python train.py --d_model=160 --head_dim=64 --d_mlp=640 --vocab_size=2048 --activation="squared_relu" --norm="rmsnorm" --qk_norm=true --attn_scale=0.192 --bias="none" --parallel_block=false --init_std_down=0.00472 --lr=0.0107 --weight_decay=0.024 --steps=3541
Each number is 128 + 24 x the weight over its row's rms, rounded and kept within 0 to 255. Layers, rows and columns count from 0. Numbers have three digits each. The size before them is the row's rms in percent of the matrix's.

# layer 11 attention key, 128x160, rms 0.126, rows 118-127, columns 80-159
091:100132133128107086173193096117125114127139099112106129115078104132103096104158118124137167146100114136155126104108132150157150108138164100154140088164142088138124123133122144175135076109175147152093156104119151141145108151142137119124150136
080:146155144089120167130111130116120159122149125094099174139135094113103139111109159092168161156128135111148137141148129107108136116145106164126074135125142142119119133115153101129103096140129111126099058121128137117116071133127141169141112136
094:063125113126142122107116136109117127148153143127131136134147144116134158094119130098071091114179106160099063125154113130107145141132103155117155115127112094123139133185153116154151180077096130133126108133160102135143119122104152113108140170
091:121162107093104127110104159109137125138129170117145128081139128108128139166143128183132117112125132124118182139143117148136130155102135195114144128104145076106142111122148095138110084164181084137126136109169146089179052163106157182117117122
090:081135122140123152159123139093100131148125106099145093105141154134151148116121150184132127168147117110118129084102152147136131142131177117158139102136124119136130124135129143090144155143096110151083132118151100165166169145113098106099139123
096:084149199130132098123180140132099180186145148118118102106152126157112073130109127141118144132153175078142124133135179128142148135121144153122128106136137117097159148095108132132092117121172110129141079099122173132118138101154145108164101098
083:089130129101115142150142123142137132123099147146085112129150154150185150166107158164141121142137122160172128113128166104143127155157168124112131114130154161128141146102118117132133154104113102136139129148095142156127144101097084111102111133
080:162123168126117140127125142156126148107185132169152170107112135145085117130118193098139126087135162147094089170180124095114104125136117112120117179097105098171149170148158166100128112121084133115127090133109106114145139144174104123166103103
080:094110164109127114139114141083140101125132137091092137156127136091136116134081096120123125130126147107133111129028155138122138124142127140096186136123138179106140143110189110116138128148140121133118133096116115096139147119140144137128129162
087:171127115097155113116132124163133143125132102116121124081145125128111132135160156114103149142135120149104167155162110099164145090119102096151126133207114147119138134086091118131145138107102165147121097108107110183101137093128135105138128120
# layer 11 attention query, 128x160, rms 0.12, rows 119-127, columns 80-159
071:143097105088149103141113114142126129089120123111121132098134136140093140142104140143116078121086142155144177121141114102191098186102179141145175150161107149120134111121121120119118155096108116107156153136121133120116126150154138144146151122
086:129116120119117153136124124153119111128124165130186107134110115128140061152144137149119128143135118149103102153110128131168107120123152117113160142161140084176148103114103124150085133099111106152117110106134112149151103134154149158128125103
095:154168126128172127164164118153107134098128089108099125106143145149145109158127145180116114145083109117138142094113147129122163175137188158177128105129117132150102127091119134153088142135078107144132148151102120095157078133112103175112144123
090:104147132118132150078160117157167144171133121137115127124126133125118074144137112148144148149160107140076066119141143140123114135164081115113198115110140128117120144110139146127142121123159117082151132173125122117167113090119130103101136129
100:105152168132144145126162126141092113082117113128149161095127127151139139136131129183129148106121055134122156074155116142154117154132111111149109141108161157109165151093138127112126094118054123127136132103138137133144132133153110129145160118
085:116122141100131096110128158158133130142127103113166127084126072118139131109153119124115123114132078102114125136119139176124121124198116105125170137160143135151103195149145166099131169130180113134116147125141138128152134117104105122124172147
080:098116113131099132150119106069145099100155176150160082157078118155148158127139131102112117144094182096126147123106105107128157154134148160080132152141123139144142066138104144118102138148123150127111097105176126104143103138166162081127096101
079:141150115165102082102139130154107169154138102144120144161146109120121119160153154126130117107127097144084135117134106124129098158123097142131062145096139118115167168130103123142181112100126129155107153115145091116137191122088137134105135098
090:100124145091129121141133095067144093082125122115132108131120121128116160112128122134143167120138122131162098163134181117147135094135141083095156119114100078127132136136121142106088112159125074088126150131131185144092106111195137129137093138
# layer 11 attention value, 128x160, rms 0.223, rows 64-127, columns 80-159
125:104089136161151139108133114111122154134122053164138159105116121122133157138132117107132145098149148090139120121088138073103129180135115114152112141099103106115142113116132142124149130147158147123129095154106120079118118126126157130150146112
110:117125153104137107107107082130137085097134130138121110151118135141131088135112112099090133122112096135137138110113130147137146113102126178100138144105147083104114141134082158173141159114152129117138101136097131166096111148105100116079149141
114:092144081100128162151077120113083133171131136108132148153129161146141166130187112109090123109129112162174133124126136119143119163145120080095143138102119142114158157123151108121114146124122143172158112150104172159086074082151120118126128129
107:090160156111127144107130129124130085109121107152149149133140135095135123127103137091100130101109147130086142156128109146141150106135144149146119152110104144098117128136103131143115122138141126144110098134161116142198133104117137192131148089
105:088130068126142147117142169173120142164141170160138124101140127147135073123109176113085118125132188091155147172148122111117141092091128158120119135138131123139179128152119136127145134110117139103147135112160165102151144123091135141130125117
117:149114149118125088159154123165118125162128141093119141161152136143129115161108103153096150096143147169089119144126132082122123141130131150159138123106120102119135150121106150118161129106098155185178143146152166150132155112084132128159135149
115:101140144136116153195134121118079151143120136132114108123113115103125138133113122091127069127126131076120128087109100100176111122201157123147077107128120151133133123103121110143076122160114111106116127144092143141109148126166120151134118128
125:141141110137113149115152172136119175101126108144151094157145119145089126129123142102089124118092113145113137117124084136085104101137118076086131138117099137167187114121124093148127090083134110105181156096131117125121101078122117098091131139
119:117096163113137181130147094117131140098110133138151135173114119096130129143100083155095145113131125148142110097145157134149129130113097135069099108089154155148184128170151146126113164155066112139113151135142107141129117108129150131102120097
115:084152105109128137113158145102130094140127152165107093096098121132115147104129146137135124116117078140138122166145166108132137124141114110121103142122121104125106105154116151148161078126172070093160160164146142126151148124098134160113122081
118:126098084125123123125115127106174116157123130132118129134119146088115141093090140101189137130131119147140078095108151147136115128135104113130111152151156136121140143177138106123089161135111116148169098177116125107134096104104105131140115119
112:141123121124074097073140157125138146075112101167141100098120159115131147106113157114107150175156159093125109119101137098131120135108101156148137118098130086109156140126140091103076121145142141130098142176124149133090142162126137091119104159
120:171082118113112137153106177118129151148098157104156140110191136162104118112099098150144131115117115148161108149101133166136114116121140144133128129126120131138113139124139099171109159164127135119108125096149136152136124164171132139087132087
106:134158088140156140096082127138139091139166130083134131115093104140104096133122126126147107108178140113126135144097143105087156115160110163108103143105067148112141147136105137151127121094131181109157138142118143121088148165113065154156107147
114:146150140126128116134114132149132144187123100115115153130125105142146156147121129105111145126129144140108112110132102153092097077112142170152107185146126087127094061112110092138140151146129124108105154161140154148123114110135143170161120142
102:105102134138157127111137125100070109093158147115118110153078155124133090127165087139090162098100087117128146149116119137119114119138120134140106127154131126105123132126103094116151116108153131127132131133127144133132101107118144122125115138
098:126175107129125121165084137102156093151084090172142139082149168106107072080148187110142149114113133094129143112110133115164145158129145106153155149124103161123128115112171140134154157149141108125139115147132134119079144094115145144127152118
114:130131138121180146104116118126113099131125101122135133121118087137096151111103086137175143109137169132122151135154093150114093148112065110125116115122095120131166099134121140128159071180104152139101183172181109116145122146151148121130162140
122:110108118165156122129084132139127168078111083148139122120108143102128121079158115118142125126099186146184164118158113117110117135138089141112142109175138100117138127151140183129138126136085119140139164141122118123111118141114106159134145090
121:134124140144118122131074101138112141133124120092148131121119120142152110168122099152089140172120125092128151149112154118101179101139119078155124096111155125149150130120100115184101115145112089152121118131139120133144137107115079104082152135
117:128169135154135127128085186117129131142162129147168134119149139115122150151135146114148137144134130094158179117154139110072138164091120103177120129119143106131130128135113135152161170149106146124108095120126137155130134136121124118113143090
114:115114119104107128171091086170103145166158127128103130103116120131141163113153118152124088120106180132104173095085108136172155116094127136121166132148119116087203149109162095134120172131133120166154093160155149135099157117135150135107109103
113:175108104159142133137104108131146143140116106139132208076121131107118114119110109097124125133097087146100184126135124099167105129134122135088141105157107102077079160118140138151126134119097131129117122111162148113117107160147130107142094183
110:134170154152125137117182122121126076116133135120144105153114105131108105141142157076093127119118171124158157134136100136177115124126164142138147087110149113148104099145176086103073119132101124083142163133143143165124107138179123145111180157
117:115087133153138165104100145128150158131127154104161149128131091121158089119139144130113161144149109083097138105124130095161154117138125154119154120115112106128132099157100129132127128093100135095140106127147143103148149145149121191124158165
113:125136084118148104149138124141129153135137100144172112134130158108135093125133155124115141103102107127145105125118158134164144128132127106161115132144134162134163127117086156121117106112149155148111108104102107104113130093145133114135159112
105:100156109149167117104158138143160118153114138140128108167137115077117094102161168130143119150145125150129116128099113134148112094139093124155139073136118123101090157122139153169118134174163120147111088112131114116081102132150167123126143150
108:089104145162121128094140098137135158158133109131174141091091107105090130178094129097119119111102149135126082136132098124105111138109150113098172147148143123151087127133096160135124167103133126123142150150134086130142139135105107155118108160
106:132125088123088147115129115133095138104146094146124097127121133150140116091107121129099081127111139102117134132126118155092167122110093137111113114154126137123179131126136151121153127137077139120147134170149144140129127147127121119121082175
112:105132122163153171107121146126172083134116148109125124109099110118158105157122131102116120141117078143084146089151141157143147160107120145140132093114133087148126129123140113098085125155103165104134103121155138201104160131090133139157112142
121:157163133108185151124121128135152109099157135169132098138119147153109147160149173106087092098147127139099133133107142175141137130105125144130087154117087103133124176130132114132164086123144126138116169132065164123119098196133082134105127103
116:157150100105112135156160152150182153135147118129156121089195121169137140156143130141095133134109138153146132142085142122161128092213170116129106148121106098150156121113130129166151138102154124113115117137140085142085122119127135124152113146
112:176121168152151158128114139142162143061157089120141133084109138130108156156135124132180095137082128134104146150130127139147108156127119095087124151126152150130112142094158101099120131111125097154093143093146126137133145142148160098110138138
116:100181110090104114132150122118164124123130107182106124115116121112078127122155138120135171125141126114131141155133091145150119142156089139110103167126131109147130138119137184110151140123074108118159144137121116110134131134184153096095126121
118:132149135098099137094152147154136135143162137152124136151148109108148115155119150139120108106128128157111117171154127119096142115158135126153123141186136063128138110146119122064100147119092124157174082145103161128128109120134192133178135117
118:133135160120129094145087182117139134070092146166103120148126144118185123110135161108147096123101106124139117094132099130095101133093111106136122149151105171151123076135095133147118181129117141090115134107145143130110124095117164103105118175
109:096168138097112132155131115139131068127144141124159160140123138119170122102147093070134093096162142113123143098099187116093118115104091130119147134092121088142107107166157097111123134125104080122149152124168136103111130093158146102128139165
113:122082084107087107163138120142089125130118133146134146147101139076133126164118107104145137131093138109114128156164159110145113099127135123155128154135127133095097129138146124164154153124136102115093139089098138101126127102127144154123176156
118:117159116142164119121122155094086117147146111143154135135122088123122106150112140139100144123092102136105131128157152185110152136107153118093153137131138167140092126100095130150151138098147172142151109109155118113118141144126137124149133130
114:178095136126141134111125111074105097146094130130139157129080078142158118151131134124125151106120129134128115191113152112138111099115129108130090136094107116081125109152160098111123109122096114150137131129133201110113073146165127092107149130
111:168115107163107134156105121166150091110109172146120131096113151128117105116141122158120120140092113126130159142127137137120172140145135112124116140159122121151120135129127162143126139093109101112120114113107090159129163087130113122174126165
118:140126152079125158132128126146098111103134156155151105122093121090155100121130168134131126118129088158091151130106088143111137142109162151135137088120109147133123125125100114126123130120101142171116134095118082131109149141127098063152055146
121:105148144124115100140115144134106129102112163168098108132148135155092186186148117146154176154135143166144138147160106115122152158153126120119161119143129135113082126136185144110105084109163134152162161091132118116090118126112094126130098115
117:103136138138111152105134109142113137123162109112125134122125146095156133153119103130130128126110149152105070128089164063099140112177111102127127150095114110133068164117148147154125121158094117114150105121137102095132152158166139113140118160
113:151120109066159120110108115123152100120159140141111099103151137121103125140098127119163146147134116137138137098124098153132139143119137106087137144130160151108138134143112146125153136129127101125145127108148101147066103100135143160145135103
121:085102130117116129164168129152096147118103149117137113118114108146100143137131114135143080113102106113101132134120090127101100139090142135118143131170147114149114164168121114166142113130115148120108132176106154131109144123108119117136163179
118:125109148093131166059146107096110184137133153121164115145162098157107148141189109136157111131143089112162219130123127159132119140119095160120124119132113146144116118141140107114150142097113109150118104125125124121102166091141179127149160132
116:103119125140114121097135107093108190103144083096104162111152179140147114142083125082095112105122140145126112138163174149122135118152154132141073148118106120125124167104115126101158130130100131111137118107136121119130111148137063117117156094
112:128129146182140126106098160103162157143092133151159169107155119128131097092100147134114149126155087154148100131126113149113118162141086162173139162122127142161100126170135127121087146104135114138140131158122137153139104131144115112109121145
123:138109081124140165114127111151143091117111111161118129113138146152152156155109107119151135117085135113143099111157129138134177155085185112140117127114113083163137154132131177138081116114161131167140158130083085138119137108113132173098184169
116:149129140143107123145128112158128104155143093079124182126106139155144090168161117139155142104096111163156049125141156122128110097161147124096147147151117154156134116115175136123116124134137090143132095118136138103139146173151151134096119121
114:114064154096129147132109126121173156106126126129139134082133134132089149158098143127137162107102102105138113108154137135137086139110106114146151155129075130138145104154145141122170122112101135133125071109103155126105124109152127123117119171
123:103133142156146152199138127113143135137108094152117094100099115117094109144141149084120140160082129120119119183166092144190118157165164135118087126103117132134100113109133153105123120111094140149119090102149134106100106104149109106145126151
110:134165107092146125105145132111124150115096134079134136130158114122143151127134139088129149125127142121160130116115092126153136141123071109076123164126135142142120101154130136114113091105079120170150100136115126137176130105119143128103164157
112:095110127122120157111093144104080159102130121092110112134086128129143133119156108109100158148141104163116094131104108159127147152134125136113140158083121125087069166084130105120160142127118109103126122130102154134102131083143127168096154142
110:126137123146100153152123182117170112111158157148152123151134180110103086119048094098139155098141143092150137113110131155145136111110093128105119152156149186141111133125203124177133067165140161110153130115138149140137139107118146135151138155
120:108146136083159114159150095155126148169133091152134114095116119106134158126133163129123124128125104141100151112158153130107123108142141118180129115152112138112099106117153126114103106110116120180093153077131113167137153109094113083094158128
105:158122148121097166147108125101101151106144115121141140143110108132088133144097074101141111170146125082162142132150136105090140112128164144138146128142090139152121117139108155124115140127121141160162158138117117151158153132141147142137122129
115:125107115151102089143163095171157078097120144138139148137137138118123079107166127093109172137122143174191171108124158122147131119100148137149142120124126100090112122132106152159158156131097093193188118087154172155136122118127152146106119130
121:072103114149142121175125108123124089140132148144101120116134115181106116137141133139147129096142152144134140171153135102157092182057111132140131133074137149166105205115093107174105116186124135137115107103092162137166123154133092136138129135
115:110124127094126094134136111146121101128134163101101156123098180151132129127136118148106181135080137096105106100099109111077151128107136120115085144170175113124128133085138137105178132147106154119143156114135104157093082118129129139121125161
102:134091100122145143077125122189139138145133170129171089085107105146106159150128159135171092127117118116140138152098092118100129098065126141147142128104144100120120134090150090118102129132109091153117102107098147079160119143136113161098122156
122:109155154087114131179141155103134114145157152104161115136135118100141118138178119128128115191108156123134076094132123157079122143101134202143142113096163155150099115120092185172111106140155124114139124083143152115134119135131140146108113119
111:137150148116131083094117064168088147074143146171152145148139104106117129145133121134150095149104145136100169175134140107154126137115090133132111152136119140104125146104147162108120162112137078124119090145101125150177098185153121144107117115
# layer 11 attention output (transposed), 128x160, rms 0.179, rows 64-127, columns 80-159
120:184107163156106090117123118140102093158101133150099126111120134129134145098079099108113124136134130137110134139104153147069122108090127136156132108142117111097121113133156157070163115159136104099116129124105139106113172080138155110154145157
107:111126137123098078106078124148101114133121134119125103112145150116106153122107126124154083080080103122163095092134147142123154189112134109111077117123125091094125133118112067115142092080124110109107127132159104094141122164132099115109131121
111:131142126139145132163121146143107162146097147113119135123143085135152138173143120174118153118118088121145118167138164133120155131102146158093174092127132112089164171115143134156125153149130119128136112130082145141080149095178114081169099130
104:094115145111149091119131079101113079129103096132136059083124184105136141158131126114097101123149109181121137148157121109115136089130171127101142112145101165091117137118132086155151098129135104129119113152152127113171147129122123155107118165
102:094133122099182128115085144105131146144104136143146141135108078105129150126171152121089105118132155131105136150157134153119102117142113129113133126152154150142124153144157118152142161101126180151183122137120095125163162169118116157133094102
112:139128169120143120081114159116132140156139137138135152132188162124093093173157139142095140124165124160102123102096169100149122106137142114115124139094168110138153126122127168141144109135122101157082164121127133158117141123164127134142126152
108:125097090128087159175157155126156147130120147144122131145120110124122115126116156112132106101090130146139124143047143118147161067121146136148140136147143153098142080116098150162161130112126134082139137125111114148152105118172122130103131090
122:145133159122125141120104189145122100135155119091108155143114076084150105091103133114114148142150115157100180138141111103127081098112090133173147126107124146124147161108130139102138120138121126078152109152119105157124129141135142127137094100
118:135116095104120133138118126126148103103137161144127138071137148124143151123124129173109140131112117137126124153143141114142123143114151110087130118113106135127154108136185158109131140118105109110105153157141136128125129125120143126097119065
106:115118141134149143111092119079130094122128132152141128142122074106095180117144117085119130105104133125072120137161093153110131132147117119133106114152104139150066128144112131110137118111151086111136111124168119080118125103124116123098150129
115:121089111100124131162141088112141133121103116121103113104147155108108144142147160156151119151162137107101097107146158117129130161159129124140160132116151132160130116081099152088116117130095077185166137136115133136164106095133132140133111147
108:143140104135098107161148119144135105117103159075163163156137156098149138143144135154122125132150191129108103178104099122104115183094114135144133123161124133160156115164169086083129131123149105141126152163123122128103124157143121154093104191
120:132107160138164132151163178147112101132132131136117139129126135117123129106126131165131136127146080138110077161157131092149109147144139132138150139097174125124090140134097101100106130148089109109127183133133180161169151114123116124095130092
100:169146165128148132144153124096125125148142136091142133106110125147091158151133126157142131132154111134122123091094119108141127120123124111121106105150119135146140131122113175098113091105098124121137096110117110078128100160117162135113121152
115:130113131136097128113107130159116141156095106176129118124126139153109111157086142145146141155094106195125153105154105126139092176104100133124153146112114124121139113179131123146141137101132096115152132105094149157128089166128123131147145103
098:125129100141101120098135151068123086133130152115133095132085167157146142109155138124143104154122094141098177109111140167121130108134146167092119080127123135158146133086094177129122109110169108127124101123130139128118127134127156112111096139
097:116121117123111122145147102087116078099099150159145094126158124162098109149133172133171128138146122118130118121125144160107099132120095133150154136078129157097125102098160114153112194142150142113128180122119124082116138104129116185135161132
108:139133124108140130125111140118159127101106117144125127097095086119069085135126117132114161141114081126139125107123116165110098112090129067153131117186162100141136135142168133110106122162103139127111154102140141123112092109131137123130126143
119:140132120112127092122138167128086150115163116135103160138124156170113136095106101133125134098129119153105122103104118144120093144129116080121142122139113121106083136124147136128150146131126141161142150145152141131149124121120098157111125093
120:110126120123109134166120136106109131088122150096132126078096113131129130126147109081114108128134147132112170142136142137133101107129155125168109129084126072117133114120078094157091085109107127152058125126147127072138105189164127119136132069
114:145145134165100106111092197094106102131099127121125109117180123131160148100137099081138125110124115117149099127114109083108133131111134155125139190097138088140132121154166109138143146167133139132104123120124087101162138106133126119137144112
111:121158122090131121131121120114157116096121126152139140104131127189132112123124138139139112091121164108122131133123126142104091137109144132065165140084152155079192101109137091125153167086123132126119130129126117113153159129130112128123124131
109:142134123156117134122094122119102106144159118140149085088109153145155092100142107146170146161138180109101143072131141113150154141098136103156103125135171117178140115156116138126134116102111167141120168105088141124116119145103093148096116133
111:086108136129089111149128125100125144106134149155116120145113117128125125120132121114161153130088166127141129153170113131140099116122094105125137150126156113158154160157117066127112142139149078091135132147102156159120134128158144139119115132
114:137088165135129138135109138100127120134144150094132107110111167120128130127148157131101120112099140149129159134133122122156149112140136137102165109115180088140123128120131151138145107132067143118138128148154141081135136115106128162087139116
104:129115114117134115140101119152123131120132152088140104118146122113178128130130135113151130137145116158144116086123150166134113115165056143127135161141125145093133159080171129192087154153110182121144089149173143095106127105128107087134136159
101:147134097132150139149141108133125122147147115139105126111104155118135196089136122134110103122149109083146093093103105146145135122114064151143082124132146116132095125159190132123120123153164121181137144124120143148127089113171099098123153151
111:112118158120124148125092128120115138137106108148115117150164134133144129122132123115140137104141142180132142131163173123119162082098114090113108139137102154139102133095161121096098082102118103110155123161151130151142110137098135123099145142
100:094127117159114147121151164083132138106152125120156149107087085103162137148139109154106146116168126121103066150129092180136085126126165111095142129112111135107174120126154140130102133110139129114162107166144129128126114134127141150107103173
107:119114111158076150119125091062125127128148126166141151100124106112127137145191130114121107110082146144123093103134143091119119180105157140126093155092161133178125155142148105126135099189109115087133104158133127097141134098100118128123136114
116:120146134118136122107145147141159119145084129113115151137108140124143153174136139145125121127145131133131141109142168156103123182091112155159072125178112116125156155094126113141125124095127094096118128074121182126122185115125117110123147112
113:116166123107139139156104121157149086134156148135151148179153109148106131099096154134120139085138142109145168144176135140144143164124097122163123117120143149122125110139112153136117122100106100101131115129146109140117117130113106096078123174
110:131165145129102168167155127111135094104141105133139170151133071139136105090156081154143139111124143106125156102157139162123132104099120114155106144130127141138110146095155135143127159175125082125101133123108131118151159100096136146081137067
117:102142124084144111121111190150129119153176081149135126092099091152148101144168161145130153156130099101154108160100124147124136142157098099179111130136124121113121139159121124123125150111143127113143174135125106095188140109132135158137118199
114:168133127113110072131138097140109164178169116146129134131129101146128135148111130163112111132148136157127115124151137183165147107147083131118121154150177127131141149159121141143143085063166103134121088116130132111145183145166121120152134145
113:138140101148124125146111160141160130129080121148143117098114096100169151079126161139128106109130112110160184133128115092119175137116112156148123163159167158169098093143112135137132132158148192131110104125107122142125115150139114147146152096
108:121148189132148106122109099135122109129121105099116131102147132141113093124101143117160134136115145085138140142127123107121145152119164167163189084141120130119145139167119117125121171140186126115124169105125134105104125142112158126128111143
109:107107122110121114160135151150096139113149107167117122107136133104117074106123095128146129144172121159144145097099144150121146132150131141095142103130110141157077114117115140198136116141142130109144139183116163123105096061118105187133101069
112:147148109152136128096142123136109070129146118128101104137115147151162145157128127088128148167141143148169188155129147087119101125122102134107113164136143149123149129109108099114113126135118156153116100169136105144133133127103172162117145153
108:129133164125136109108117123106147108150124142146124093111109104117095106112141161159154136118128126122129129153098140153131107144109108134106129141131112092207167150126139186111065085115132099169085140101122164109107127100155131183121138105
107:125094104134129141149115129103145124130156103135149141096121118143130125146165156162140125074124144165164137086187098098104140124158158110184123136094098121130108119146131128157153087111100171144144108126147100097120169131122112133153119099
115:194143120121156148119131118110087096153151129162137131072119152108150075145129107150129179137147130086116163120118153121145125129115160140151160131137144141117141125121155100149094113141115156086126103125103154094164101123135113088138128152
119:147119162109091150136107121155128121120123139158113133164108145173129145142141105124129172165182139126056129168151135107141126127159072120125134157119124112099129121127103124157147058162119120099155109106097128099137119091147157117145143092
111:144137168124136136184148116105159096126170112118097142068096122145138116150150052132098150137118169113135077123086107129139146104127096132176163119125178090118122115135093147130115132111155100101131133141159097163115127125157145118144100167
114:160162137126119169174142096137127119116156122148118097138105119157106190040105148103107125167130120128125137123166147143088127188139103116115159161158126139104176097135098149168107098182129119118138101125114141128170109124141121141131114104
114:092161090149136172116132142120122101132092105147121118120154118119170118142140116162148140093130152126111168136123112143139171122162108113151077092109101113142160104168080127124156156107120063085135139150128138139132074098151108127092147148
114:137154118110108120127130133137140135134164164096147121090134094129145116085180117075104127145107102135116137143130125160121167116120081140103085093098141127111143129156170151104172164147147095117109105138066123128094128126110143109107161127
114:104174183160166131109163134120082153129120101128126127100172147135124141077140092121108132173116128116129107140128115119141140150127168110107148087138120153147114104153104114172157131111104098106167139146130119134091131126135077087135146148
110:163087160099126136126112113088113162134123143143162096115108096153162104150114141144115101166139127140109115147124165155148118151091142143154170128124130108132098140110145132097105109086105121144132151144124147126105111172129129135153125148
123:146102120137119147108107101120130138106118127194108147126178127140134135158135128148137155126149124137130165144147121091122096090121115109154139128087084086121148140136111086114123164147128062160132129161121154126094220084127099138145116140
110:162102114109106145113133125146151124118107127107105090099131154162170155137146127141198129096097110121140127131127106118151137123153112124092167118165103138189115101109106123112093177082126091114125135092176146156125128145135138099123140116
107:117117141106122116132120121146141142144126115124117120105133121136132119123137101130147118124120122153113138150142180164122153216164118123127166110116130137126112117132109157143172075165149137095112124160112136196091132133110127158087110142
118:121123113108087130128156122104124157139137077185116108130127112135160090113127171131155155082102099107131156145119125145145110136125129131128089110128132125133138116073064124164115115109125127142144111137100127123168174094136149102124115156
110:097149107099173144144119138112093120160119130070099123094126107119143100165134104113181122117090103110143152157140126125163127095135107123157141098137142140110162168114090123129157141172094109152121109135122105155107113146120095127139093123
109:110130155143122111106143169104096128145117124108178097146152136150126123158150125120130132124128158143111132182121136118117200130086102173077078110097098149125112156094144142128122111168121101086147151146136109155109084117131133143127142116
106:084114120109146131137108115101115084116167162155198129154103137141137144130068101140163111129127122175115113154081155138137141135140084098135166129179124120148193089122115106148131148163153163093121127125136102143118102120133132170152121113
112:140159143129133132131153114124113129126113126099128114073115107104162099152157172111140157134163121124127167100126109128115141100128106136130091143080108149116100117156152085156136114113140143151081141119146154145140118139141077152123102126
105:148129169117090127156137131169144173152149160132114117137145128101092097118116106138116135089138097159117122103098147125130168063120166075100133121152138093135124125140065156096121143146135138118124118120147116100167160160118150155103137136
110:104113114127116088077100137114143091138148170136151120085127167136108163093146116121125124123113110124117090081181170130147112122106089169115121148123160132137146130146090091101148129134158118152108143122126106164129123141168100077139111104
117:157148145134163123099125091082112142143093110148119141145104119141134139128125130100121087061120162111119092173162148082171129125101113133114099083151096132155138141130109116153127098122133166152151142137133134153090146088160155135104088094
109:107128090146122111106127158104117104138096135139113172110081123145103139141137084163170078158109094157140148114177098147112111140117126147138170144131159116141125102135102119137132124139127074118139118141117113172109105144137147129140117135
100:137097122106158145090136093151147138142099100098124157142066146106129147106166127076136111105123146124134169134111129116121140113120115170191127129112143098167123137114180147136136106143140099154152119119130112144174131140149130141111126142
118:120138080110129131157113093085128120118098145159107136126082110121118119130118149128097124157130154146120160151119102135127133163095149124056130113168161093075076109122063092116106158146141128112107127146161191112172107149154119103146134152
109:144112110124140066132127142145107140104147114130140133124079118127143101096128109109145120171138176116117111098181130156131154126097169116163161145140145156120131151097152105147179087115158091127142096106127138116121172127138117172121119111
# layer 11 MLP up, 640x160, rms 0.19, rows 0-12, columns 80-159
118:111183122087157114111117169115122132176136102101123102149122103098120123097106057124109158109164130130088068168140110106122147140171127105115098112095109102150134105114147149149110160122134117161135147139124166110095111101100125125181101126
089:114128101109135141127139110084129139121094137125129131080137093152113134135156136109101123144143119137129154121099120106125140157119105117153156106120107143117116113119124135118124077105111107131155119090153114164055131148160087099102140139
108:150132112134129151140116143108175124094115148121099125115142191141109124083165128111116123113147094151112127134134162123171121146087136099132127118139161136128126138127123141133130124150121146131130078077098121140135166129049141130151121144
092:148122109131110154117117055106111130136141121138136164125120104103090175081104102151118130111154128140110069131136085094152167131178129131132113091085110107124134194103137133159067112095131121187161144142122154141132097164144100089104100137
093:138153136149135143123120165135160133135116136111171094155154199137116092139141099131127130126114111139123083094118116155118143118130088108115151099161094129089136120174143121144109073131101178136144126096118103107113122125174159112152072115
110:145111113074138090088149147119115111084162128127122111121121159080167089130138143102177160138156118167109138106099098153140128124138123165135131120113095162157140124151134153136117126113105140077122145086114142120142129142125121114123147129
106:132131123106114085177153125114141116163149077151114167161143126149113139130126116140147102124136136077145151104100147123101115113144087160117128117139137081090134140123125119162154126159111138080133142120118089102140176124122150134095133133
108:101143126121147137136097131124089116127109126083149122107137127096164148099116139116168119125154125135148118134140139122126121130124162105131129093116083133099168164145116139115144087106157119085177160148162122165112100116112139127101096104
113:118118135115131143143092107119115112121141116066115129096140156138130139141125126116159126143163101125169096114140143133127089096147130144131079124081128129101125146180098099120190150130132093118079110142136121138140130151054162141139092121
080:144143121115170124147093141097103134126163151129149067050179112103139161119140130139158126124146137101138073127124152149170113144147090137163129108129142115140160106089089117143149090088133133156127132114126168091103124104103148132130159113
109:122078120155157119135152118067122113091143130100127138092140124152099109148124145118073118119104136122096168105071139115105116149108147083145087125116175102119126134095143135139148104131173120145165149094138135167125129136141153154113150119
102:137131108140138178130097131113099108120161104071113115135155131135144160147177141102152102134114152122180105122106123118109140146116109124163116177081148143116162127093112095143170095092143099151187163162150114143100131112112106128089124116
089:175168134142107185122098120129140124111127109135079173079129095144153149123141077136097107117126166153176120123182113142135111138090124128138058102090086150143083093130150125141131126138137105106164134116122129064125118116113124157098131145
# layer 11 MLP down (transposed), 640x160, rms 0.0933, rows 0-12, columns 80-159
112:137113129104115103113122157106107116115148122135112090134120149094151143080134114123107144100168116117119106145138135089141150141133116137107129107124157103117129149125148112138092123145161140138159092106150168142122116138110135103106111097
097:138155137167111117126134139092128130121145098133118128130133154123120139134078122137169141188100162091144120123153137134116096112161116092171108109106143134116120089101115114157146149124155140140125153160081131122151091111101157147160096106
100:148120118132150145152148108085145147109111102140138106102127151129168123099156114123119104081167119140084104120149154099158139108113127121172165121133131123120151104117160133129089088152125162152097091095153120148101152150097113147069107147
100:079122154139155141146106128138156112137162115146101138105152133077167162083129097148122112136095133154090123105150157123122139144093140164141089150123071125111118128098138122144104141114136128142136153126118155132120129159173104128121145115
097:130176124139171115115105112140155061100108124113127147133131165125142125096135097120115122176130141138148135105079102093149118090133147133133091080149141135129158112116131127152105105100101174096121159070155087094083137105158174130136111073
105:134127111094104127142141112098124127066123132078118117141162091099093105166089087091148150165133110129143098136126127114145137138136109155140140109142146128118145096101111104124089119114118113143143136113171132121106140170089134142139122114
104:129089145126112052130176157088125078134146145151133194129127084103171125117100081114135095169173131129162095123116115107081100161175132131118097098119144122156142119111127115133138098137107134123144133124126096124114147147115136171104105091
100:157104058130126120152126159110096120134127148113118081174136147080166098141141139140162115123146155122148137123109150134105128139107147087127122127153114144088102104132112152113120107127101084096121136131131093166132119179085111119153118124
102:083107137133113105123134128165167147138127155151137147144094126087150100162118154161111113122134134149161117126144129132108125136137111108131099118109096107093146148144153151145136125145157151152122143084124136152128157130102104135133109144
080:123097138093089087149112130111129092109187113133115127120124131092113114120099167095127152130120106118144142122124075106147132167099158130138100102138123141129183137100090159173101127129129127179156100142149128096103121124090130133091160099
105:139122134098094110127146128099107092144142124108114109146144128104118112131121098150092163108095108139150142063119178148090089129143124112158123080145126137125120159103130107186148110126162152159135156117155081169135118110153143134120148105
103:123133095162138158168140104102122158116110112154123138165152147134131119161125147094111106121132145110132126102126167123132118111107117112147142140086128118116132120108089147127105117102159130136083140157112117137119110099099116119121139091
102:158123167122110147110150129109118163117118103160101134106096167116082150169113147128080109135147115133157122078132119119119145148123137137112105155140125154111093138131132116137133150192133113119148109129119163129107132179097125172100151135